Weights of a small GPT-style language model, trained from scratch on English Wikipedia.
Size: 10 layers, width 128, 2 heads of 64 (1 for keys and values), MLP 512 tanh GELU, 2.21M parameters.
Each number is 128 + 24 x the weight over its row's rms, rounded and kept within 0 to 255. Layers, rows and columns count from 0. Numbers have three digits each. The size before them is the row's rms in percent of the matrix's.

# layer 2 MLP up, 512x128, rms 0.0683, rows 101-155, columns 0-127
112:182077108135110114113156105106138082165122117146142156125149145149125161119084149143136114142153064093124132137161138129120098116119108120130115119079119179097145101104136149104127141113141158129116154124093145147127144148126109102152159138089153125091122133082090144116196145113152162113137124127136111112146151110117094079149116162107144104115141129158126171156124135099159131123103
103:144164161134152120159131116104110122164131153125095138131093108128147124089122117127162107141096090142131119117098113134149142181141111133116124115136088104121170107139096080162180136113115100115129145136127126130134097134124113169138149096122128119090063132089131142121127090161105120139137143118109156121188137114068131146105173177127157135139124123165161119125133165114126123180103
106:128126189159152112127090126139107142146138115140127115129161112188149142140163138113153131139140109067142125127123165129126149169099148105140121147120144098084115106128077110123137179123110146128109140105127117120132134125138128160131110092110126141085189124160140106122123167072106102115099116164128173150126153094152124109128128124135118163117066120084128116094145095127107115149144
109:197163089090131120159137129130118104126137125116142175106133169138132095111121137126129147141158084118094168148134151109102123167116178143105145174114106121116123152125172109111114085142121097133128091133092122106110143141154116142145149142139160130141154130099128117117145101151188114118113120137136191146112117096126088121088149133140079105124112122140142105139121124115180127081126
091:128129183127143155153142117122142116179177147104150128141135099128110123112112131123088154137110116125173122102115137099148126121094130140166120102100154109113155122141145115157141132142125079064138178157148120124152130135124124142152103134130138084117117174136097113097147140157079127171087113160167082120138184106145172139113116138134133132166160127139112127166145102141096140137123
100:094139130106096130092144129157145133153164083104118178124158141168093134126100079115132115097168169121137131135166100132131124160144090113138096121181150155181140126122097062112102139141165118118119119151165095116143152104150122117136076132139113151071130136140104106114101109133135141153102136134124104119169129145136152116100148118106170133105135136124112115117104094101135108150129
107:122102106118096167129126163128114128123129115154142129153113130140175110137127145177146184173108113141107143100058117115117129120117127120111163167136145108099099136121150101094121133153169111091099139139110102164074149121127149120148101115079170146136128134142191151135108169123160120136129140140119112141108152121125153149113126090129100126128170098125120132148094129108179142150093
112:152072106145155113139145175099146101163116112161117118112128125123134124103116131164144075129149076112160110124069122126161117125122123149136118093153150131149076159138150100093135126106133119140122097120080136100091145128103120145130153113126116122102123144141105164145173111130136102109182122102136146158164111101124151097115136182102120129176119106123125174154135096147112141115144
106:162138165140118128173132122149104138109128100103117128138137136149169183117114086137135173151120116165124126142149145105129112114171172085058133107100137109084176097120135092090118118169112133083084177160100112125143128117117137156123127146103116119129124134157154095115143140092155088126143114139092145158105126129139163120147099130148120097135145126111127157137119106126108137088112
105:151129120161144174171103143129154169144151140098112134159105120140069139104149119122165121124116130118178101143081114113147118111147154127133140116127068125109116136115062140125109124142125154103122138127114132181111172124130121125084093151128147150161122128107116137120152158124129132138105107130120159122113135113188141120112126175148127108124069155185134167121108147087113120146108
103:138127141146145157139135120135127141137143158164112070121111117129111124107083140134115120097121093122121128115142141089167092136146118134117104185130089116141122105148124117160143140112094107154117123117152124134137119091126099143101118183149105177111107123166086094171108141108152140123131123135160129137202120129118151147115102160068127134089091097164098098108118146132138131084100
101:150104111171118121102115112100137194151139112087122168116114159134149100145121125116099191117150118124134102166111158158114166149152143144119114130137108136126111159120156129153083165128152089055127117137154121157136120121120131137161109113129157171132126119130136090090150120146139141098135096130136120168119186143126089149155100129085130150142121130152120130100154135148105105104160
092:131159105155163106102125154171109146135150135142168113115128088090086114185145142116142133146131114144114114136132079129130090131122115168110114084131104139106105127109126092127140133114155072162169112093117128121149132124146116130143148146119136166127128096148162159117113120133133170104095123148141120184146147156152117090159167143145134112111107141176179155124146113123184132105123
100:138151118141168120120148124115143090133089131169146149116153122112149134093064104101146105144135140108138118133140117158116145114136118121145126143144098141082114137111145106108118130059138110160126167132132138139136138109127175130103139132117154143102112137114183134173138165150134143133173154158142144137173159151123178124124127131152089072143153159110150151104114090181130097092134
092:150084159126113100139130122133115087143126127137094111190140088099141164119118136153165126165125101087125105167155140117174121140156077120164105128124162149178107121148144098179098095142145138121164117155127143137107109148105110137148143153115135130146103091082116152185159161139116128149129161141099110146113107098136134118113128123115084152122145140125134116163162110131130165135142
102:137132053161091120081143120137141120134128092104108151199119152137124171112140122163161082155126103119173128107151115160087123105106124141152115122164126122138117142130141129143109121129103167121090137129111116138130149093098131130096144137129115128129165115121148119159152130147142138136145106132163099119107117163141160079136095135155165087101115115138120142077132096087109117145083
103:173111175163166146098110121176111127118154119102103121105136163099123098109144128091143108147147166104111140097088080133105095105102150103135103176131126128141143112127151138130129140096151122102091147125125102113108116146101173144167168138151164147123125121162126115155140133154168103106160103126176098129117136160125103072137132130137144130122088126109105114157133127139126158179122
093:097139117145116116134126144163078095111150118162130117133085104083159139111108147123157121156139111135155133151139123155126113097120085134142114110107106149130148134102094144116138128097138140125138096102137183113107122127128164131166137151127129125146109110121118078131119100142171118092173110120126092148141112178156109113136134087150138169178178200122139115137092107121094159105122
090:128122135062130119138135129123118111130150118121109151161116107142116147155130144135147181115071111168145115120154124129164092159099133125112086141108093084132170124112160157142091129094101127152129144106155092170116113164146113124152119097129111118085166119127147124131109135115146099134143153149143131137107102138182110175089150098172076136149122101165092111130088138125118125121129
097:100109118095154110131130161100126123107117123092124063129096105128121117131126129150066123119104090109166177125133136154136108169160106147077081110143094142144100104149085152178123071120135149155137100127166102112132139129097117131150119140130149186134163129112175146142118128109151138104132146083142162131146108123108119128122130122124131168140098128125122135158182134137141129125113
100:113144145086131130144152169099182143151134141155130130108141134169131108125135137135132091172136108183157113098170100128129121114089126157131099134151146117132138148132088144170099125122123115148179131117136116138129122130128110121141119120147083112091135131138119101106166122145125116175154132162177116134119176127119074079113128104148105100117102139138104105096107176075123135116081
104:082105134172119148113120101126134157173137096105120159116141134104122137103116140130108114094124169125141135110128152158130114152179155108124195195125140088085106135158132148154141143132100096107083121123138133094083172079135129133148101092117124124075120099143154114141151086126130132114118122139121108136120130102113116102170151147104142144121139108136142128153096121148163105165143
099:107137126181167109135155107089114153117151146146135125116149134093078135117122113099110173130066122144166150129102165113123124135081155142144162167102110131085118109148162117129127132150097117133102147131152120150130169118100127126124116088136152115133132136132126096171191122124117150115095137143168168159123139124121151157097132103165078127160118142149144124109133124134103132106071
106:131105137137115130125127152146084152090135159088108115134117143143131129182104130153110134156133137143138100116126127105125155167132193129092139108133136156135175174160140149149148114119153092117128114121142175145120166123124112105112121151082132116167157077105080125147138128154132118077141090155096158080092107086102131152120124106154117148112143122105106158113129159112161134144137
089:181072125142140154147136126093103090128137088114137125069140138120139127131106115116128116104084127138149112115109133123108084126101147134105144130135134138194152153131148142176108105137158107145154140169091140104142108121097163133135153104179137115128121160146111127159130113102076075153089111130136135169126107145126118132124136131080115109166106129112146171121109093124142157100151
105:149153151090104122115120120146178090124135120108129149129124099134127090143153111148145159116137144107088151116173150126074076128059140123154105184109164142127110132133148112163090119152120136180132126115119152080118107103137140110163131100129148161151161099116114086118127163144131159109098099118137093109104110134106123131102103164128117109110120162149085116159116104118137135119128
096:107112127078104160130181117165146146145158156098118124128143149172110164159127111086153093158165149135168090101139116109123132092167140099120127120155098152066091111095125136135157105099149133094136167080086112139150132124151139131131124123140107125136107157148132124156141085124129149115140137102121130105140116137133131152166129156144118117159096123119072105161117134122167104137154
102:154103143076147100159121139133145144144139137127120105157110113144097132141165139102152147109125138131148168130134139132138071157133112107131143114142159120120137133108127121140124107093129155131136150119141120136104158110113144103156103135093105138101120104146113130164115088156164160080128178160142127162101113166086082074107120118154091129084129151119103099109118132094185094149178
102:128141144120078111137163112112116143153150151173131103168145149126135124137115102109129133170140105124158138132070111121167100126084175118134128139163134160087192162127123150125129169122132153127126097125111083180124139116133125087158140158100121130109116121155123086141113130156109151107119111133133125110155150100111118135134106175133092094130108142101122144206127131133128089120110
104:116138129135145118136135150114141100116151190116136179147107104141120153136105104140139157158075111090152116099105098102156090139104112140137163158149098125123096118083135148125140096097179136131105121148125102154106162134107146147146100133096180135150122125135112102096143114075153134135139142153115125139151174123176152169120128107117105092130099122100123184105111113128125096120157
101:134114106112154140139127161134090115125119122081085150113104099141094143100148097140118146108130104119158113120146110138143094113163137145087117118124090153142133128142121105125193129159087119123148126147135099112145172122144131129133101118149169092128132119161106107168126129119169131158125150094135093187134106087166151088124153110139100135117103131106106142117107065097179111104104
094:085123101139152158092142122108129103150106090154116134141118122113152105144134108086183140098163132118131131090133092159130124104109143133108139140118147118143164152075176110067093147147128187108139110109102149138110138095093091099123099117116135146126155169134170141145148108145142116157149121153094170104096108158125138146101121093133105121129142132127140088143133089163113121138145
098:121134097152176126141153129106153120178094166143155135106130114128156116147098191102107100118133126124091112143142114100144174172131120095152113112165142127139148121147115123114137115093152124158114106105151171167150148110079131120105125153160071108134095114147155137102135124171137128084130106155150101120159161140142117110140093129110104112107173159100129136114135158114169136105132
107:081116154149189103116164126129141158124111139135121102150151117101142109149124111130174078160061091108163135129146165122150122149141091094180136127161129144172092151129106100123127113127094124126111147100157107114150125112119131113151140157126146144096107139094128172130121149164136147104135140114139140113129138137134112095159148181148146088139147147141165078118125172118131124120138
107:142146110116155119097132166103131131145158133108148148105082108120103136152118107124159124156122108113177160157142147095098115119149130067124154141185110136121129150186111166139131155127104161166137110081103103121153133110161101139143172094136133149112117114119121132162088146093120144081121134155116129111100104095144109174158156126139153112119111130132152120089073129140108129115142
108:087137128161116158139088127140153118132146170129118148166155134118117131126148117135074110153089081147167128105106099074127132090172147139099102103097115105123127114095159145120114099139150119120120156125095135133121119158171085102112138124143134074146160118123121134153137108151152110097098114122113154113146164156095146135113103152148108165150090172135113081119161116134131161124155
094:079155142122134142159127108118088132138104106114099118119141141092120167120099123106120186140090163094144112115141094150115080131148126114146139117090128116134140130125131132122075100111116099145125165108125139137080111082123155119167131103121096105150112121069167141126119162119120127138135152092086098121106155119114142132156123147159132082141171157097152125085096164152150138114119
102:147112125096150131119146130132124095147142091086135094146118140121145130148063135160112155145118172140140098067119145153123158144080073119137133091163117153136172131123120138133139136108125139087105154113144105095152136133127123117142133144090143153127170113122104117138115143154112118176133097120136099113090162159150104106100146138143160083126101159116198113135103117135105113096133
102:062119161162189118118103175114130117127154140140101134114143109079103118106131132090151109166133090146137096127112122149117131152134160100095128149111102127137098148141132128145147064133149104125092120127141121163125181117115146105128123147155129194132127124158095137135133125149103120136135133121151164176158084115131124125123125128131093114159075115139099106126107117183124136131152
098:124061115096138076139120132145138123146135120116142142121161118115118118154088139143158120122129115189152122093162169089155116136122148108121137095136108131153116121178111095106144110140138113126176176139125147136120082150109123118120127117132137157170095168082141121098145139125103147164135107098118115083127157127094083077121157119105146116104141110126103104161114113100164146131148
106:090131122144122143124110086146125098137155111102110152137135147145134121125111157139099136124092134137128088148121146116070150132105140152105117137124111088141127132117146177175160127121141142128076138140111142136110125137154110170123147127189125138150171144155149127112116089149128096105126132152122120149120143135165076156085166201142156095122127101173122101102159088125145158141151
107:117107170112167109108120119143104068140109131116126123085132128134154121146101147128128103164146124138120135138119120113151154120144135129105113090146133175161141104128160106107108144137157178150118165184100160120158105154143097095086097106188115144143124154138124130172137152102151166119117132116140108125105105085103119117106121156150126140111077111104147107128141072172139146130098
092:111169079097125131109130116117157110158099102151137113124096138118122168118129132111152134127123117150161103137112110117101114150114132152093126131109125143107114149127163145105100115094120096138149083128175138101180162115144139140117120134135186095134137160121141154150159126044147111134117094105141144174094139147160101140141103107112098098084155147151124157103120107118125077146113
096:091148088108167139143135113152124118126085129147151121140120153093128171117136085084090162172140122097121142106138074140104119118118145097094119118082120137141132139142111159122131122128088124106150137128117165103125099119135156089115131121150154094129139139114170159138096111112156093162161171139157137144100160110135096156146168122148173111114104111084137146167158139171133141124122
110:107146156180133105143173145131130077125138140129166155126102103121158131097113135152134129162128146122136123118159176082162101118141123137151109111156089166118160114095166112160117117119090160142126108086132151129109100079113111121135126179089129124142164085129102138128156117120104115144090121136129122094158113179104125143169134130110142110142075144116158121122110079122121144151126
116:140110112141137143094152125149152122168153122177120086088156125094173140127125137146147113131152151101163175105129159121116125112135125118144162119111139097140136118141132091142161122195123083169153075106100163120123155129115112103132113128116145070076139108122081126152144137116112156128132135122165144126081080109106179119132146163113130114148120129142124162120086139123128129139140
106:111166128145194164128123095153093138157106134152109131156084142146106079139172111112106145131127120129121115107093117168117159139106095114120104140092108162148145143112168148127117113111171127134139109113127118151080162124114172115122153166100121165123124112129095149143077156132133139124128133158135137123144100145080088141085111185128096148167123103133119109125165147145131121109124
104:124125120124123110106131152128133162083098113150130142105087154143150117136159142168148142150115096137114124088154166124140151117128107115155145138143196090135099139137109145101105078139122103122105088130085154117145115133113116064093161092129108132158116120095155123133157143130161126113136186165095142188134149124101113110149152142140139148133117137126130118105142096098130073106146
099:100134126153146106141108103137137114153121130112149139112111097153146146111137155133111121134076106141135117145114140096126153109115148127118081132137135146096131164173159105153157171152097082147141110116170091166106163133134122137096160115167089127139147090196119082139087119160146095122133087154138122117164113138110134098120121142110104099083187131106124117156107108133138141129134
111:123136119122049131099158103087089124094146143151138128134091126113130112152125142154171115091111142135163138143162158150181124136107133127126130102103129125143144158114129187118123165137127128116130067101145167159122133101087117147122119171109144112113138086137105140109134162149138113102093097134114094125087157129115168111114120120120109162158116172106151113119106146089106109116128
108:137099136104145147077145116127087152144147122128120150115120140127168107147090122081138151103125086088152165170135113114102113125136161097151158106137091126122123104175172135121145134130097163128089162109081120117138146126072104157110124156100169149094112111109102135191112124100153108141130154118131139130138091099129134130153103167127143103139123125113136160120151146130154133167161
109:115120111088087152104121108146093130172113095129117129124188169135120111122082137134069096114155135104110136111162150119146148128133117131151152099105137137114124182136118096100104116139156092104136143130126116177121107121113138138124146142118138147146186195108103152124124135159150144083135102181168108134155128145137155101117156117139117114175126128116127109161092128100135138117103
096:121170078104110108183102154155146119136116112128129189115129100136146135115127130116163137138112117148173112129132141138178133137126129173105184125153138112130121124121129127152125111134141139122106150114144106112137092158106138109095125123140126164118114122090137073141113197120108160163150157123140168102114143107100097136110132136120093114119115080116147066122102120117158083165113
089:154108136077151145141112120096095131098096096107183121160108121165150160137082128101119154131141134117194182128149143112149149163131131154106116106159100129103127125139116146147175118117124152149182122126106077165091139098155127141129155106112103107100124113137129090108129107135081138122086113122111143147167132150117110141115119113136149138139163126162134182156119128134126104113127
096:109130115135132119115121133140086104134162108109121093113155109101125110129112113113122114139143117143176132130178127145112090106124108157152145094157080098152153105166115084126129138121069158155117116157125151092124114154106115112150154141126147162161105097155130140142122102135142134083116172111188157149154125106108155182120120138130167134150140103147088137192100112104133114143133
# layer 2 MLP down (transposed), 512x128, rms 0.0683, rows 101-154, columns 0-127
110:121106132073155153147140099131124143103157115133182109088111084135146052134132108116146111086155135165123153146067141117126109168098100152133120122175150120123170112127166107130131125097101102131144106114149113155129110109125148143121169119146154156157120115144102171166144133112110131119137104140165135133103131143111142138126146161074115172132111101128144122105124146115121129078151
110:116167124144115108138131107141145098146111067134127125092123130077143146122146099128120149093123074165154143138125149119132154136110128150152134112154134127166151152111138140148126151097136140147138099168148137138099164145187109148134144129152133101133103159125095109091137098141141102148126098180139162151092112170142145134123139097141060124149086159124163112106106114124112134163083
095:172104122061105121126143121122142126173110148122094156106094137166145141111132146170095179095115123151121099148094090136148117112122104147110139100119075098099142130122161154184145108148149108138123146115111141122128130093124111109136127165131116097150114103135139150122108113159204128114147142083150111085166122127108124150128102122107159116119111139138134162138107124104132181131118
105:102103134138164139121132094138141148165099122116173117118134125140101121117143129172089111110106179162225145122168117128141158108122096140166105098177147112120115083129127136165155123087093160121102127140153137147140101144099124125095134102160128137095114078145121091116095114121068107156120129084129110141115129136116094133145131131121138117098152138101134120115135120122109139137130
085:167079089068090119098097152149093105119083156116109121144071106136135155143141141098160107117153158078098130110127119125138125135126126127117109138156103127114132135098107159095139132131116160159089110123133135162151136129124134142097120108127152133152114094108180131156107105114128114103147095112111119133132118162101081096168092093129125087097114175134134100113119089126154118134120
094:158133097120121110107120174147084142183150118153102108130116126136082136116141157159156173146065134103076109114086113129146134129129101135117153095077140103140074150147104129120145116131148157158151160111110133137155138183127113118142134124137112127174131133154116140113131161089127129094143130112119133136102127092139115078126094103123094148085138144075151126129152113132151129126121
115:161108188133115112168138121116089178165116145109158117140177097098101171116105101086122139115137157117128132145153125153125119152174137098104089131105123135144170109148126132127149108141130149128182125117093108077109155135114123158118128128148115106115170148119131128130161109150160145117138111126170117106124114146131123081133107082132168134133175149133125129084134081127103152156142
121:122149129148178148154152146099125151101101109164150116157112115131115105129095116130154077184106119127101103116127117109152137092122104101095136090167141130083057176140134113118146094101157123125100057090141123132158082143129137109112151134112153118113129133103135165114126114115120124126115140131149101137121121080142110123155093145144134154135166144082135130114107134115089130113149
106:097114110174142133092146162137129128151127175134121133103102146111110117115103157118112152178115128124149166130074125132123090115139102153159140137139114125142152126123086136147166104135181133148168133122170144153095117156134120125074089129129110125135104142113105119156088126225107159128121126142161065135138142129168123079136111117125127123123142145124118106113128131151148123149135
103:124141123116107128084147161128147135144126133147145118130115120103109120177138141113147125130148145104154139117119130163121115120166085134114121126104164144118108107058126158095165135121168109127138141117141170098119128183091174146105099074111115147137113101160153129147113135111098141136112140146109077127108119101103177116142116121158094127127101104076068111144110175160102124126137
109:141125086153142117097167130101100124184127104132129147114144134129134120129162134106144118131148156139179136133156103129144147144080164120156116134129132117145088144118106095146157100135143135141148107109170127132096150139140090109126093120131154088162140142143133093104162111116084136131125136151130125149127111141124092195142137114139087107173130109195099135152131141074174122170125
104:141114118108100163112105120196113071059089156161104116149150059144113130125143120154118112101102098105128126122173123118124102133123114131113150128134137111149156143111130118103167105145107128164097130166110142144089158137141112144103108094110099074119109111108107143142111120146107139144144167167117131098141113116177138112085142130130113102109137142124116100150126150104151128169134
097:159099137123114039136104178130156159104130117116123114126111131143105125108166153108103112128145103099116114163146150136122193126152136142131114157116159108097133107124176104121105127160141138146105142168075123121135148126108132135135114136148101121134157135132158114154145172145073135100111124132079121169083117130166077112125150116129147168133150132129120127124120132152140090146093
097:176108095107154123111101147120108124146150149117153077151118157113154162066159175148119155158128124144094148142079125125115134124137146117131142149111109133166134106147138101137120137120091133090161126147079097092155142138082119106157143109135143135141111085140111122124147121095120122151144104186110156098150131126175150137142136186109105165142163127140112146129132158126098120143097
085:114118155137145169124095091119133112109106132104156140115122163146099105119126082144098150103138124104163139163118111132070149123091170128105135126087122133082175136086102137087117133125150106139085148104151121139152171106108195095157141111133098159125153140168129078133075126116101135145133107111148103079114158119131128117119105137130118123104113116098136106128098134133127110143135
094:137135184135143135125140165118103114128129159126111099119102088123106072148153122128107146118102134149128097124085092115126105145149128145148155157135129094149134123122149085150152148137161128135114120085143141110144127104150153145174129176105136109151141169122148110095120109140124108100131147090128129108145077049076104145131134122104074160119111131095167102143110161142136149119140
101:139113120138137144163123124128135101086127159145150112105118169161130158142144101190121151116105128158136109195113159155099171156136135128113156135119101138089108085145138185141127115148128117116161166128138125143122107102120061157092118121113114128113110131133099118137078155135104108152084128104125169097154134124150116128122129185125130110116156092098121157111095159112132128141138
095:117118154102156113124148122115133156153151164138134108102128118139142145129126136105122167104123113112151179175100110136125149125129157120111132122149120144079096109098158100140140135150135108129148138150079134118099134153155132121061145156149138145162115131102133161148062144122115140160130141102115103080086171128094125157098092141162103094111107155123105138138157068120123114111174
091:132143143175140119080159103075131106148116156136115133125133122145135124125111159106105120165118125116127171111115125156108177078127137098143109128118192157112067107133115123093130161159126127084159147144110122121147122090124108184122140120110127152167138141101109152116126145163109178134116137125143173127125135108139133158172144123126153131092128084102127162105139127112138149080103
089:143100147152147132096163109128111140139101139147126146120164115140129119101117158164134148164191162122145111144115155120061130106137146118149134132125154150142127132113114119134124159112177142079095099098126115132165146113113127066120117091129089105147106135144115089101157122148086157145101127125142176137134137129161125125138089131134083151137132144190112120115109162127096158097156
097:148102118225125130084134104110124139142119131119147119116164137110121115143063118086127130115143163097147140158127127111131145152160124150133163126103134102131119115105174122117132153103132110120102142110172130127105109145122138165127128156100165136170132122126132157145115131099106143154116124140113146090157094137142126151153095183163151167188158113143113082123122127145107160116152
110:106141188132154130151121123105144174126140099155143096143125125137142142120093139130120116098111166108158105132120115072095117149107166142107109119125114155124138132103150103113127122130131149151150115122163146153145114183105125103073107150127156125181138110094120103083147106172139091159139151100152141159139155110126108121103092142122136103121139127179118100098136147064106169122118
091:105120147092089105117092124148129135129120114103113130139123110164188114141127130176157082110155120068086087148160136156127159148156097101106101070136148118148103138130098114120163138101127140129135146148129120096151118151161102113130078141133120125098110099134156149113109117173100103148164157111110108112121119132135121112122111141100170112120108093079125115124111157121140123181131
106:115122077103148134148133105107116113097123102122142153117118086085140063109133123146141130131147105136098146137132113188145094135124087166145140133079103125118133142119138059106150135132128179128067145113090123168151109123130141166140166145128113117144141152144132162121133115117205141140127129106140128130117167125164123114114163140085142138132127134120145143125128113137096171101145
092:089158145113085144154128100106114135140086183100144142195086133150101154113124101123129136119165135094122143176148108160138191051148132122118158155134149151145136128075149133077126124179108147161123105100143134112100128120136140120136098102115135162127111120156132130125121159135121114149167157118122145105098128100138152132133114105138145148100138135125110097136128159136129120129101
097:097118132156164128120124137146116126123124062109137161099131109154161101128100165132138151137113103120138101143105132150171166135171075114165123093111143123160107109151083129049137078119120124103084117103119135116142140150111101118091139151142117125100140152138114175142153101132112117084136135156144135124099103138129156162121126133149123147133098108099124160171144120136150137169153
088:101119131148145147111086097144133093078140171116141075102132088120133142176127128121123083125103104143156156186139142112143115102131123200090140087143127122113148129109165097096093116109093099143138118149158161130145135144101152125130118142140089122119115110166150111138090107138170085160140144131130121089130146146095113110103147141087133130136128143142143106115133093122092114142125
103:102133151115157142139168162134147155155128094152177161144145105113113137118099143100090148176143131085145123101138126140113146126119148148135118120104150173119130127152155164155111119106116123151109150148099154118168132170075094167123161129120104113133126179149105089111087176155111146115101118132130084110133108060148155127159152108125138144141121141132119094106146149142122127159120
109:147123160163195165142109163115130173133118159132133115149145136152091102143156141110132136149142111128146184153153163091070123139143101106128148118100136124174088115125150161173099122095128110138138075144160107121144118155126133152114147162138169141123162134098118147128150170133174103171168122112127142112101125151127140147099108121149142150145119116103152150100120152141135112140122
102:132165132122049097099121108105115154137103118166140127112172110126148123157130115132102096124135077098145136145169101158101166080134092145111107104127125161148101150152114186085141131145134143154105116125123102117122097127175142100125134117146133130099122117113131073120112076136131110143131147086125126134120126181136140122132160141150155105132109131154158099145101156131135167151135
106:141126135128111136115136123137145106100115101069155104078115157100109163129085125123127132119124179145139124149110135088086133138081151095124132125102140149151132140154105144124155100137125139120136099132143129146163124105110129083134139128107128103121121086151097086103112151112134133159129147156109134131110120193057128141098153155148134171147147146182108153116107084167133104150105
101:136123081124111088129126163110079148151157158132160149142171077148109127111180112154136141089130113106181099146121148135117120110116144136154128142177112110151113152127158123139151133122125110161126134126123100111164126157155111099073126138110120114131154101149094099107145150113151134149149149094186127115119147131126106117149088138115102155126167160141114112131138165088107157176101
115:125129123071129127107123164163141128139108110121108132131128124182089109151132096128119152136095161114162125154088177124119067146133140106123079143113103115118128156137117140132146153118097127116109127126129102125069119125139120151128170094092161095103126161157150122119061115102124086137144134111128170170126105102076121130128108130125131147161074121136119136132137116148110096165148
106:119149122158096109119159142099145130108117133149159147111095139139104112131170083131103130131154128133115114133117125140062145098109164099070121139132114118159135108113138172148108094092141114094171126181129126139122145164148127099125122092120087075151165125087165094102133141148100093143136153109113119130108153120135130133093100106099104126103112118112105115100152085151144162133156
092:128118151134100130122134115133106162131149134141089150101134057077135097117154123158113116094122121168109109082116104094170140158092102168113116118081167118133117099124123094090170092167072121128109142143125137171137111136134163121133144135127131115128137139136084154112158090114151123140128154123147141112139143130097126083130080124125115115123126135125110135175157100098131124076137
104:111149143077160126097153126142108060131136105129102117109112138107128109101125159162122150132104143136092161103161131144167113123119108086168151133090093122102152108133094072139124122143114101123161141140144124089118151064124118135153105119123135161113075153117133122148120091100160111095159156160112106100132152076123128103107110146127130102157138102121153148151135119122121096142100
083:152100127156113114103152145129127117125170138113145111131136146136137127141091142161119094107131098148150154128152145105127150144123146145107121146142126124126142115157147139122153185111140139146136087170122107125120125169131142133116115143143151138126132130123132126120077080139109170191134145120168139174141058151166088082085146113129125134135077083147096148141106076117101130161095
102:141161091083143173121109180145148121133147179138122103116120138158132148145119122117090137160101119131091105150104176134136104140140133160118175170157143151131110101182127125082147117103109152123122122099144143125119098116102128122162115127122105165129129174133130130139099131104133130091113127139135185084137099152083111133168143120108132110149173119179148152124130147114170140106139
090:144137116123066138139160089145136126097134112094144146130145143137160125126076104153082132082078135096161128126114134118158112128130152143155109133164154102159099126127113111069150131141107106137148112159119105097105111167167119125102149102125132093114103142104161108099152136096155122173125121134132094143128165162099115111167152137165138116112123123099183142126151114104109144127092
104:133094104141125126126114104108109106107091149138111180101110143122133162085130154123135116101100148094105119145110124121119151087101154136100148159098121130114067153106124135165104142106133143159099110124164088081084098103177105118162098129120132125183165123092152116096130138118161122148143148146136146147115152100139158139145119127151089125111134160172134110109168144115156095139123
097:144123194118167126159110121117152171125134139116128112124161160135136152146133153112120169124096153159138151139095124117117103089109132085139160146120121124113163115158097122128104151155145103084143133105139113091142122093108134110102085163127132127127155078123147067159149145128132172115182145073174113132140147137123114107135127117133137140146156145131169167172103119127137142133096
105:133078168121113104133151114103138139133115153125107118100141182140102114139128132131137143171173176138132134114140088142144121105106171163136098149152145148120161124176176107113141145078144115144095073141161130123123091096099118092110165119131115112103119113092154132126116191140103102157154136103137129150170128095123113117153123116113142142121125133117136110126112165077166125121103
112:099125156156104139155129160099113099181125127136154111120152147153130098155123112131156122115143091130146110162126124150144106138118142112162136150138113126135138113131153107180104131138133098134112136156122122149091099119145086180093118106107125108115144121119091094141193127099132158108099167135088120155145155156109124118105117151116152115158146132097067066107140068122121138100153
098:137124110145067110117116111075127164125148140113131117100131098140100059131151160132134107088144097114105122147091154146104081143138147122078138114155098106173124115141129146094124147111151153125127147151094145134099110158130142113128100170108138123121091114109083104107130136180116130116097134125100118132140097191124142117123096111128092142108081132167115136113136119140112090104140
117:150149123148124117098114097185139108171156109142131108176158140110143098163142105101130126140127109120122136152116066123080108116140100133082149151105098133116120104168107147111097142143145143092135119134149095152138121175138121166105069117155119161156105181116151168107152192144156102123103118147157133128108102104132117119088117142122125133135135139166098107119141135120139116134141
094:111156158115134095121152120079109172133135120135145143138163129080120161110139128145107180155125155143154084139121111109132129131112169173107151183113127165121115155127131162108118136119157137090158139168174138134110149145140119108097112105107122085142126096154144083097114142165164144157115135109133145113134161124162125128152146074128091126093105117141115144123115125146141173139081
104:093111147179109133110170129128123148112136130167121133085123091096134142110090113099154090169163171126101163098125097139147143161107141121158108140130121115118122134146167118147112138156099141137152122154148151116149131142155151148114080093117087132185115147120166116104155135115122122154130111125134116153116142116111113099081095131100107110120099144141167154167170110069153114142134
093:153084142160180145109113129106159100127137155123126089146134095126136117129129097083141130073129097148139129131090109127092125152136106145091147124134079091125147118137123140122114158104124121108124096107150077149101115147131128168118110149141162142045116094158113160116109121139098084103129116127128118097132112156146124126115105105114120083163136124130121116117113137188119167138090
094:109124091156105163156098137115154173104096156162155120157119156102115119114154123139114150136136162163090120086139139106138128157132118142121162122159135140161111081099157137128121116114117124157132170165168087134124129106160121057094136089126145122109121150111127117146155145152122117168151154125089117123136104133121126102096162097101164122105089107151099160100115110100131166140116
111:114179134167158115113098151139116109139144125109106134185107130129151142097132088093086135137142139101115122100168157104132142102175079105116124115157143140116116146165143117125156098105130119161136149114121099109142144120152137079159164099129131131133103152117128172135149104089153155125150131133122147125198101097106092128124137170164139100157131146155134137108153122096131090093129
099:127120123119117097129111109126140088122144131108111134148092093153122081179151140106108121125129105152111196116093117074095135174131061168132141112129106116139153128104130114140120123115095162094113119125129150108108114115140122137134125117104152117165109131152126115158164091156138153101121160155099142110129143137144102179085149144123151162115125159160121116164135119107111087070116
107:088121177114142172123147121091149129135148173124093135156109088117136144114088137137097138138157108128130153108148138121111126159154113133171149104121109158123128166111153108122152107122154178105113137078152163151139137135151158083152107157166105156102131157124123140102095129156138143098091064148141129116137093110153109119124157110157150143136105117104178153145094127114128090112122
101:132115134108140158100131056111167149069166159175108129113159139138113105103129110104134147120132109142075152149131127122128145142128129125125117152112136119135146136074106160139133135116135148138108108111161188115098100084166122127121133114081125114153121148135165166142115104084140096079069122122171097149129134119153117142165106109086115124142122127134133117134135159150112143099145
094:087123114133116114094144163178130081112143154170085139119150116122086098149163148147124131174144096127107149153160146129104128087093146107167159115119125126125110158108140148113152124116126125093125115133144149110143151182162123153120146120172129172099129165126097155135140135135161110135102165137122146099116149122186174114116133165149132131176118135107127090100104154133099131141132